Each number is 500 + 50 x the weight over its row's rms, rounded and kept within 0 to 999. Layers, rows and columns count from 0. Numbers have three digits each. The size before them is the row's rms in percent of the matrix's.

# k: layer 10 attention key, 256x512, rms 0.156, rows 62-63, columns 384-511
# q: layer 10 attention query, 512x512, rms 0.153, rows 63,127, columns 384-511
# v: layer 10 attention value, 256x512, rms 0.225, rows 0-14, columns 384-511
# o: layer 10 attention output (transposed), 512x512, rms 0.222, rows 0-14,64-78, columns 384-511
k62 105:477437519619504589375534489523491481441536513464467470497527472404512508487470553553505614457379495440632478436512578512398529466493510499459452508413591519545486508535514515462476430511500523561600566547527462560480565539413472525440566486456484557468428490568486568525507532464427437525593492495488535514531514559547531474521472559536476476580460412519489453438522530533467473505595
q63 109:510460556491474492455543518482527496530467496491507446447510501543589604494479612446542558537573495442547478465534455493537525485524558455529449530597425461486573467469461439508459539540432464494487490492478541587420521545605532458451503549504508456431533561380538581461462533517531540560424571505428468506520494576460535490493573545510495467457499483451483710471543486420462557502574
q127 096:501490521485511476451576524480495577535492520471516414540506485511599592446481648520554482570551551507512482461481484512443444457561522531533474566494405464535507527476591510498456478543459404505496575487543507505498515523612510433535503495534506464454540544402484564503472456517541562459504584444425532514440462483440537409526558575478452388532514544382521590432618460529499475570564
k63 107:503488572516517394491582547527465463442485498491447570451520537535404532553549512445446499559534480479450402436551543449572548430509499599461451516607480542507566488494497466482530605595456502493446551477509516592538587508497475486452649462457506499484420543545475509522444579461467610564519506510436487485532509480489574546526464437450544436511523545500509501543533531586528404471549
v0 098:449576524523532515433534537533514421532535530496629503479462522516557483488504503530507516443569459534486544523490572530522548502437489502501515516518454550526564508498545560553510562499520489440488514486440468516618555469556458615435494425482598438526569424413517530479395573507459521541476498376543483505518492492475613535487506448530383496516543566427529588486554459558608599398409
o0 109:460405511519510501453402492479490529498433502499519372432544539494402476421508419517449499482534518349466509531588513495482543465468558527485471419613578534469431458547481428542502520575497495441472434605454444517548533420577377491515417538454559541465592504545484545471554547491540431481493491527556412391482449507433518538478537461459542538555535554524553547446497484422512476399556
o64 086:502519458447509547521482525542520544485451545450461550584491440576533486521518548482564537487467434686539472470459451452477462415454514481551507480525479513487451481479510584445516480431467511493548532460529462493364425539430636478549476489547462567517433502492474490545489450532491477487571492420566574502498491503558427464498505544482537478500484424442438482457463524554459514476501
v1 098:497458497464427473480530574454574442434524572426467541464529482362522481494475530516510571536526521444563615506485564485462473416495542480519512368433543474510591492461463543496461454443543521478550494495488593512492488520510535513503478526497492556509421476495490554524456424426445455505486541434540463388524469564482548550521484445413556459453520470389443507545425522515551545494540
o1 109:597487528525501472533494459501547422504467495584439482563514504553518539499431510530473488431519488487507492434510455614511531518444476582392491582452535381570592497504528483519427493510597451529463547517482630478404530502458475524450501479451554529392459517573523430556513554507512498537572424461459399490558540468564455546456480558449557519463493516493522437603488543480484587459497
o65 087:497505519515522436518461474492557588478470502505583578549536536540501519420457447353482524502382472529525442476440374412550452401535500398469489553540447546472358481532506463576510544487474498428444511503551367603499483435514459584454589489615376472572499428461412576460485465548474556502369489559467522548478535435411563537481525512531488431469494486481547426443551479547507437543516
v2 099:589540531572459486377543495433445488417560474513548590523486526443544426441565447476541571458493473513539544539538489502505506479483478535515499471407525472440522549535541597455480446466503523493459534466530470575448497505536589477457488518426573502535484580613514565590576495505489488509443566514523411466528563538543473562599475454622526576428526512528442515578468515489619495561521
o2 111:521555537437511484504575501495516470456461546488551566523457470465530500512491479527515479535515521596595595417502518508514529507455599514472494574489518459491494528464604419464552528525484512473524442642439520533364464450528493461500408506526559493545523617486541457557505554587527494475468490487429487482439537461499484561589459509562461509545408483533457510584489546539496557488538
o66 086:488509458587610540546554571485534558518551512484452458364492505612523527504524505490545481517492473437525421523436559572406505553527437488443511419568400531506464422482433549523460548514506539562506543428463582493532511691536542486476514477396444433502393522479483491451497494500492558406562539512491541555476401577446472519425599514495494473532529511503532463510502534514448504475495
v3 097:474553465524532573518550458508468506492446553504506440452413549556443603439478591554569549493518467540490526611497473406495523489592515402461435481488519482503490548490539456568473483455479508508577480473509497580564514510486483465478554503491605582558531441482488390478486422547440569541445475557515584605472534512576586496483566498534510518522462487445475560466403524520488413540514
o3 107:448557470564557438481435527560463511430503486429513577499513551426401548520496560437557551431503574484551484559544406528531536490514567486489440516552441401536543503531539490507580523510459395493525446457463492484547479428514547470572500424532502512531517449511425435406519614471402526558546442569513490506550498574515440423583549436457548503467466461483524584598537561497539438507484
o67 088:495562494480550452535431533424468546571583395552450508535493447538559481521581386491389468593520420495541489437470606484492469510461451476440492565511557547477471437490498547504466500610504506533470525431517548453467510521471471496460475443505457403434457524424495598553457593515672495525543549431484520456486513373464452527475347508505449444529526552580458457445462470434475536499546
v4 096:540473427550541488552494474523498396494478545445496412441425558491622490537514484535525464544526475500498451486541479588493549509484517514430481479458609479470412532528549478573502486393475466560483384552527555609556536442556467524392465533512467482458559508504587508474527529641542480518476500554455516566466370577502491523535456576470491567443446502480605459506413427422557505471445
o4 107:537508503514481547577525529541469614545501471514498503472422567512473520527573508488461435527519513589434480427505529467453527531554524503545477442630379447454434426494528506453511515474509541563510498561451511488588563451514415429527526544500485504454512572523421593547446534479476524520449523495664484509558588455476483484556467545498596547442430448453482580404488469458533478449486
o68 080:453553470478625520513499406505508456503477458492505502549491488516468421528502506460531521514504483410497542494506492571635489494447500632496457489490459530503550604430461522464565540562456433447531483430476509552415426517453573507469506486433475465494575481469510565492503460477496451445475486524460511413448513607504477542491462407445411521558526526604464516539503567577467547557560
v5 098:546476472482450421573509464396519481481566477540588564466522508441484498474440490516531429417543473553570501542512521468472514478490490443521486470556521565481442577509503445593496471474538512397443470558572536521467561571576596569497549431533585509538461488472429498563496579462492502471475509541567470453476453489493541482561529531456486522527537477449565585502424530603484506488392
o5 111:508455544433479388610425526517459514503502482512440536587511414471501445550463480535537441485518534599578509583467517500383480558486472469571558468529418531503600421492459408495437470451497562546392501532539493598537581539515512530469510499528530505486516503519494455483500449473581468439585517518496459496451473495475542534482540450457499555457455560495498502596514444524403469498526
o69 085:471490549560538570455547497550500497508457546515589384463456452482505521471533468522500459544434507447433464543536473472609503426577435551467468480458572525534562585491541584531549557545559480523569509384434435417439511457450579479509489479526486450596525534511518552547526487489484499586534526454540499427542506474496482441543535468573424496593547505582440545452520489404531519495539
v6 095:503435510455520442561463478516455524534481556439516518510433467465517499489404388441449428442409477485480589522573630532505457494472488497481581633476455506556423526591465583479520580501444468511541501441485609500532400545475513503595508500535575558584482580492477517519520445558478565552548516458549524458532482476453483570511451583490492436457475448409482479468518467497565492620507
o6 107:451515458488436527454555520430544487494476477399456508470527505485471490475466445626471451494468472517543565560567530570427450407483521425522492539568544531545596415569540480499395467533522442477522474499501491503491529515475489549411524488448474580565427555451484576445573494481501545477511507426553545512547467540570568539527507527562494516495664680356508499466470508563547539549487
o70 085:450519432509503562461431543565555503541497475538444528513535466487512511457494513483443533504567449505503472492444429382548519524593442586510490382435496432489455551459403524530526496491510507495443515499581439483472537504508443547543489473513488433482507540551482451552442459541459552457432484591507443444421495521576472462561501434451503485477439482645499449514482514486414508397517
v7 094:429479428478469515421532545530512477558444615465517476393517472507485448459586616429634561411499517515594571455509434457365457543475442482487563495533478424504467526474497500528581499506534431425454459506522572475483574574602555478567414510498501539530578519562477600568517498576429522510476565449425548635502537507532489485600441569480515489486511521433507511508487535486611475617601
o7 102:483469482511530451481520550437422511508499613428543571518611534465467605463542507520439452461459563568513561396512602562493509478469514490506488408519462480534516592541568483539455532500542533426478533611559457505424471502561591477456556533538471466513560483555450448456494459622565494467470512530448456402520462474478475548531466484433473423544552517538468401459545490410589516513433
o71 086:596529563497455491490585441478549477486465384584427465609441497520556504581476492573514541514544483459440419544433380480480544510496532445477487602525474512525435408438475470509486445465515485627582466467458500554475462430487422469461571499458459580364491462483537473484515441343506453529496419450525482611522497535455492524544528549534485530430496471421490478610419533581483523495356
v8 093:596529507518569527563484516549567560475616541506591569472487532480396431423568545561503462515442455464570526461519511534495532471527487439545559468645576509508583463599529391546489559573477460496401554458541405550555561506572546503551465539495506574449465490573424521432500550561552525460435549464503470474577520430466423540506439484576471479428517582534435463507550529515482475459519
o8 104:473531465434481475422498533532481513474457511596431562482507430528507488488596475511439520567470510437533456436464536423434444492529573488587505518451616512403629568539517624492602422437504472491447576456491501544418490474493561420567522505504364447462437364396545480431416519415464482530438485501469521493498465510508489510387454494496495571530424547522455477494426505518475414486515
o72 087:499479473486528516451525465500489517542472394419557572560426468468496456476396562486503519442547483515516519513502542522467504516514509491496477551412409497527517471527465448443452516494464609512451407544521588474487454514451427481443521489452466547479497498426517493587470450391445449443456429555541440488529486538476500521532505493521536485610528484539537570504512440562522621659484
v9 098:498558567474483520542544505451552496495566409362596466530452491475546496559592488544479459491504543552466459442508538548484617557450389483489480448450547485437582527519468537455467478536495488552455426543506476533491471471529502444551453440433534542534476512452549563503370487482525476624484504526476476450491441459497482461542386458452437442440483469454410492556513491431490523490480
o9 111:528436508517573487426542478555549475537536560524435518506486441502551459550487518481491482542480494575396610575514517508494473476613588418546519553529515560601498499510490519500514550630549483576435450601458477476549471452582552470523503527457523494481477468553527510467518485500482481521520487555454500444493418480583508466527483474484554531496526417507553442458461499457494566535539
o73 091:520450593507524519564540471513590517496447535542537453393512462482532517485499574485589437433537502425520458524480490512458509536577503493562578464473477417458487441472511433581516497473458430393531492434495426489493546531463543510539552514574534407442450596378434429550495525511441473437468545515457504468538479436437561589533525532493430493547518505586603515514481525543442532473530
v10 094:455482544530511510553441550492523523463542502549470544518461548510515569538486455521502433458542527545459396553497482556519543448514540498404498449525607498506470472482584502504432438507444551503526426385508472502487475467373534499517497472474465450537435490574557556503476535476479487407420453540533456523433474518532524495448412618475483480435557536559405527432520530534547498508491
o10 108:509461503428478493479460642509460548557601432451453414525532601492440503539519470479490514599473578540490483534469448459539529403523487528512431580491562448472552400496542544540540551491497478507441544502544390518530419528454491591476536499428450566594481463489501452520550466504517441498472418604464482519511435470511567529469472506438508510467556544507501454434481531517472545393505
o74 083:486535438542570469452509471517488518515485588418485506516579479463563469477468498564530489461482445453541544443487481559419507501402510516436532493633483565476432513507412440552494509548521523551552507495602607520455533519552486450546504538571530406426568425469479489435546394424458574513502584465532552500540565578582557468508616487509497473462476433486462418549452478535453493553547
v11 092:512560526467441620490546438398485553521541520436501506503474453611576560495486533556536479555486584498521428458491540512493393531484609449554417551487436515499463582496483533591578526485482514495614460555485536548491520545484586523551489479485535555545491492486590564459464544510597538544425574439525522482424497624423418508492476524485534497513494500532562434511513449471506458505493
o11 102:437426527509469534524535533548514441390411499512590450448486478426506579466493384533610496478566496459544545491473503609532510521496481455335448492462469408453457463475427528425456506424576592551365453469454468469422615399447423526441435463496473475590582411509531448446473495476515483517481439500601569544487495545540533584426491542503454552596483508489452472571417473503545440467521
o75 084:612600489512520405394488532424549461477543496570401565506601531475448489551487454472399518487459495515476547589491452474471509353569484530526434439533430604522667526561546466436503457513500424507515470422511577553506518500587439453458533541436480468422428561448448464562477473494498409429470400461529504485434495526468436443532525523476485468416500493503475539502554530467552498479494
v12 099:591517521488584553466532466603516445495510551559484519434430472464411479444570538561492489490528568468531586517470557489486484520449519466525490578501437454555472531492462637566475470459470464417572544499410536456493463471553474538530442513581532551421459517502483634464500381533454506518544483475513579466485445638569465378515408506438498567528505470623502490542469471562505517521462
o12 112:542523553467473418484447517544522497436538456563514521488548511494452528519575448440537518465528530498382578575512569504516463479480441391539507481502423540531529563589501550569484536498540415442400463530475579498528600489484548557458516527439548354486483494512538503620480413622498518502493523575515515577494513455494410510433459526484388514397514514516452586541580554444558587490508
o76 085:485552369605427564516462509468509611530400456509411533571541449502511472548471507555462533486530407496593469517520509599470493420535450585447479489505548484388481512506496540500519489490524509386549534554511517515446458484515460565490523439503449571608550436497447447465551552364520449500450594589474384462491558505494490551494593499558591494541520554521481487578493538410479397518392
v13 092:602409406476560572487492518490536439505474488474560474567514500568502430450585503440399587454475447528466543575523475451436539527532451551508491459498490496552547493495486524575529530558605480441467446516552563503533484552437421450443496464557541394518530550526552549500482503454531390479544482544565519441503510505492624623561397464523591515370558506515455535508519483580413518464548
o13 106:514539425518609432482512488515615561516427519489406520557519462429499494403514434476528505545514518494471500509584483505634452514457466549497511414444550468540491425555533509528540598488569448521510540549451433531555491487454522516594560586469555548467493539475476548530465503471420528510521482496501502409500575570508507496477493495444465504442429365512469499458523487545557455569509
o77 084:484470489417503463551593543482447429511518523512459498424487520565548487548546498474438431469495473551541473465372526464527544418472559483527449558510482585521530470456502551498590521443452512530532482398477446510450531444437477562461500385527399492507525402521541525507560498607544504497450475484530520483416455386492488434561490505548535537559551539512484501615477526401388489489506
v14 097:568540499509506476507473476564509581491482390499557518465578609440576512528488433560467468464414512505487406527452528473462500520461535646480527542519480516517477554490485435515424447500434455495499534545390494505546505551534495471595382594471472472478457424492445379442567464498463515563486561521489402412481629547421469437519409525537502554512510506545437574551510565548545449535481
o14 108:442534534545461421479500418510537530607424415607537498514521546515487518430526498510457458480581506531519389546466507480474410538395451455506533556495432519508490491510480456585422558482582485566493552483424537436507491487468600436579445599556461443576572493489503499340529431517465537530485484497516499450478548499528490516552516523488513463541528488437584516554528485531543492539391
o78 085:529430519462504527555534501453468440439524629465487468547374465502432576454547670523507540506440527458496485533500476550548526481523529491469511456437454550552472483512564594468627463407470533517414451472600491470370526426480541522503621471533556592553474578429540525593547516385501450512549585473450511597614417488490463568540510491504474473502507434470567456466536432475492479545494